config = dict(
    n_head=6,
    n_kv_head=6,
    tie_embeddings=False,
    init_std_up=0.0156,
)
Each number is 128 + 32 x the weight over the matrix's rms, rounded and kept within 0 to 255. Layers, rows and columns count from 0. Numbers have three digits each.

# layer 3 attention key, 768x768, rms 0.0387, rows 386-400, columns 0-95
098159120164099109070082160149126110081155140136123115142146111106122124177105113114173123090124132118136137130122114123093141163069140156136114086099140121149178146163120112137118143102109115096099132174199142103110163134109129151148162101140119130148109143114106131144100132129114118125
145128124114150144143182149166141127131144177128151113103122146126148109109151113155184136091110083136132106113082144130122110141119115137082160174133140143120109127154151145159122128151192130143140131109099153161152144141114153101105133137126150135148104128140112105142153109156110117133
139144169082122135151154134128129150138101154131095113149161162164176093131136148162165148103111113101119127150110095099131123144144115154129171118157126129176142100126121131143125137092148139097134137073124148139108118108108133140111133123120120116171136099127105126094131130144125059117
128173095112162112157117116096134114164109124132151152137167119125155161151144129162102127102144102115120088089104148134125096097133146109136122185120118137108117113110120136167101099162104112119114161094135054083153092109167096079121123136099125095146105118160104115110140093123147123138
130100118150118155127090095135136147156100084084137112126122105129117137143143120144146150111082097133127128152139153101125156112161112114139097116125134119130126094153095096135098141126122141122149126190149141152100148120115118162111152115086138163088136156180146115087114144172145114155
177162137128113139169090140129149085085120130160129094127085126123050104139101120164148174139130133134126110117183118116051142112146099166110134089141133155143168143142156146124128171126120177123154115130120178154144133109137155175156129129130112105101161102113131128053161126175138103156
115135096125132175124078121153121118135168078109101102141133028166086083106142113102110142128085166107099128152155128177080154166103136147193153125121134129104134148140113106129118149103155147167133113117106155159181163150120152161154157161096130101147150104130166148140113138093094114117
181172117182114168153110139113151111116134088146135100145075153140118082169117161156162147068154152142125114145120144116095142169152120141139155117150106146117149133099116147146134147119199127129116109127123106169091112091121138146084123089130109117101073121163161152101125166172138117119
135155119124126126141120134150153141126102131134085122064069104154114135201118117137163111077111164132140113131115147147159125156123044163134114138135150147170127116091135098169115162127155103146099131181123173152119132089118130114154137129111159120121116138116171125104142113130128151138
125119127108099133206125141097104095163145161139140094097113075182078118155132164127140149145138151130128111134166180128053089170178096097133155099137143139085171164133146107116173131160110125120142122156161153130123097139115140140168131171150138112171146081109175141118154108151137115073
123153104146143143085121126114149178162147134078182124143165134088154151115145142117093132102106091138141152129173105102137133129131130116156137147132128103135173100171132159057106128125098133150129110100164106118165127116149140103080157132176147125094102179149088140126150126190127128094
167083143127158135051050148186099163104118089142107079093128074091117133199125119109163065121096122177154152169169150171119141147135108125087144094103114138128131170168126125203158126132128069225172169167157166136165146128147094129072158126119134125102100099093186144094134104135190129139
112130150122171126157136098132123104084115117119114167162116133118093134091123091096107137130106131127150144133130088136127078115107127134147138140162131133122192088122138122169076124147159172096109148100160075088110174145136123136136152126120114084110154140128126123133173153082078135144
192175093177087089099095140102139128144157102124158128102115083123118131132107119088112109101067132131139132151128143088119101146105114147121121134126196143127178168130126100111148143082148140127122125149137156139128161102171146122092148155134142132121130150106143140125153157131124155068
103131126135106113157089103158177127131143140147101156092103100157107056169129137100136073130128140178130095129137148175096175173109107103160152123088139145107147187105092110205171123119144131157098137106156178126152126114100128088091134158095137125161122133072177122110144097127194162066
# layer 3 attention query, 768x768, rms 0.0393, rows 387-400, columns 0-95
118137149140094087096129121081092161142110116158144159143153136097163149145124120094148091165131133138142118097175131147117163093129097164139136138116150061157126107117130109156103123103140132136109092132152141163103086116169142104121147122119140165076143100148155103135130097100106150116
121143141194123129167170126171124143141108102135112143166084167087142122133171159122170066137084139135118105122122131130083175142112136153144131140118110098155107070166159115141146086112163133099118144100140167122121090132166175082124171082129126155068164074134110106143140121132119127186
114138147104132118104153176150083102127161096098101089128115151103129108096108080147175138150137138148127156123088095103122202096120131098195122113146152115090124105160115155141102128132132157103149099145131073075135127138100163123123105116176169129114143130078120166161151162126138104115
116106082121140138114108113126172145087147151060175173121156104136117110134143145158115145122121108142134139154149137101155081151131132090090140125138183153126094123106115156140145144116120089118161123159134093116131170147162123124149129090146119106161149132135088115160061117120157145104
104105070142128159139119129094177141204142131169111144102162123177118128143212186084119080059109161102112038143198158167178128160074169135114133116074138125129111107098129097099203139138112100117102129104138182158135095073114105135139133140120062100135079081116153101139124085167141157148
112167006121118138096053134032121138187122168061169137110126107159094129157128127082071112137111131109102161114143142114152122129099129082147101139076095160040085170112095100117125179150094099137163139143121112120175121123137165159148115179101123107162107151127131118151094177112130130120
154102084084152086168092099109204163145097141174156105105095124119154183146134165128151153074127097086094092126156146173133115204100150087173179118107091145158135127145106110153162079133088118144110119101143166096178121089120117130147100134085111106120162077127102106104170124126090113124
103130116119142128119115125108140176119133152147179187104155107113109140168122104086145151139129101177122106149146130043112097104159157054076093166085164158119172058104108128172140183115112047155153126142156128109084144087116141123126149123125146143122153140090131089119082150139154080096
112097115110121101109082117113150133194127180149148145087180104105149086175159145083145126120162147100093136183129186154172175132069171091140154130046114120151116118142072121117136100099155086126121148124140207133160112084115122104130132141137179109127120130158093091092154118066216117131
129133193161106151121209121139068140086136091148095106135106124146104188082107072118138139134127127174204097127129098150156112126219144168114143130191139138123183102106137117112114143105107129176113157138104074106076182215153097166140133128168127156113128113089147157146138174151112115144
077152139093129132059109131154103081125108131170151165117109156079112087144122155166148163144108095167153201138098114041101097129189097134145137094107130094153122135108136122136108175119189115124153185154139196133095207115107154177095145132135150168132158154125106110118073154149172104137
125147122164075144054083148148064155094135141122172094152121062120116115082149190158140121165102155150127139130116118081144080122154168147103077084165175051096112172119164174047068119090086142093102138120104138154160138188134148120124092091090127121125138152145148158142149136098108124148
138157102122100111143086141081113128130130108141134139149113110136107112129099126097105131116092130105120094105133118107109088126105099141112088130103110134145127169091168108165171172120086063117153167128140133116138161104156110165142146164146092122135145162081170082102113148111117091139
142098113083125114132179100128133129170123128212116191107075170164086080184168106194134155105084104149149176134095104128139165153154103094175128103120094129170140101107126113135142165092146137178119129108158187121093083087101123099086152143085128130085157103158106126112136095127126115133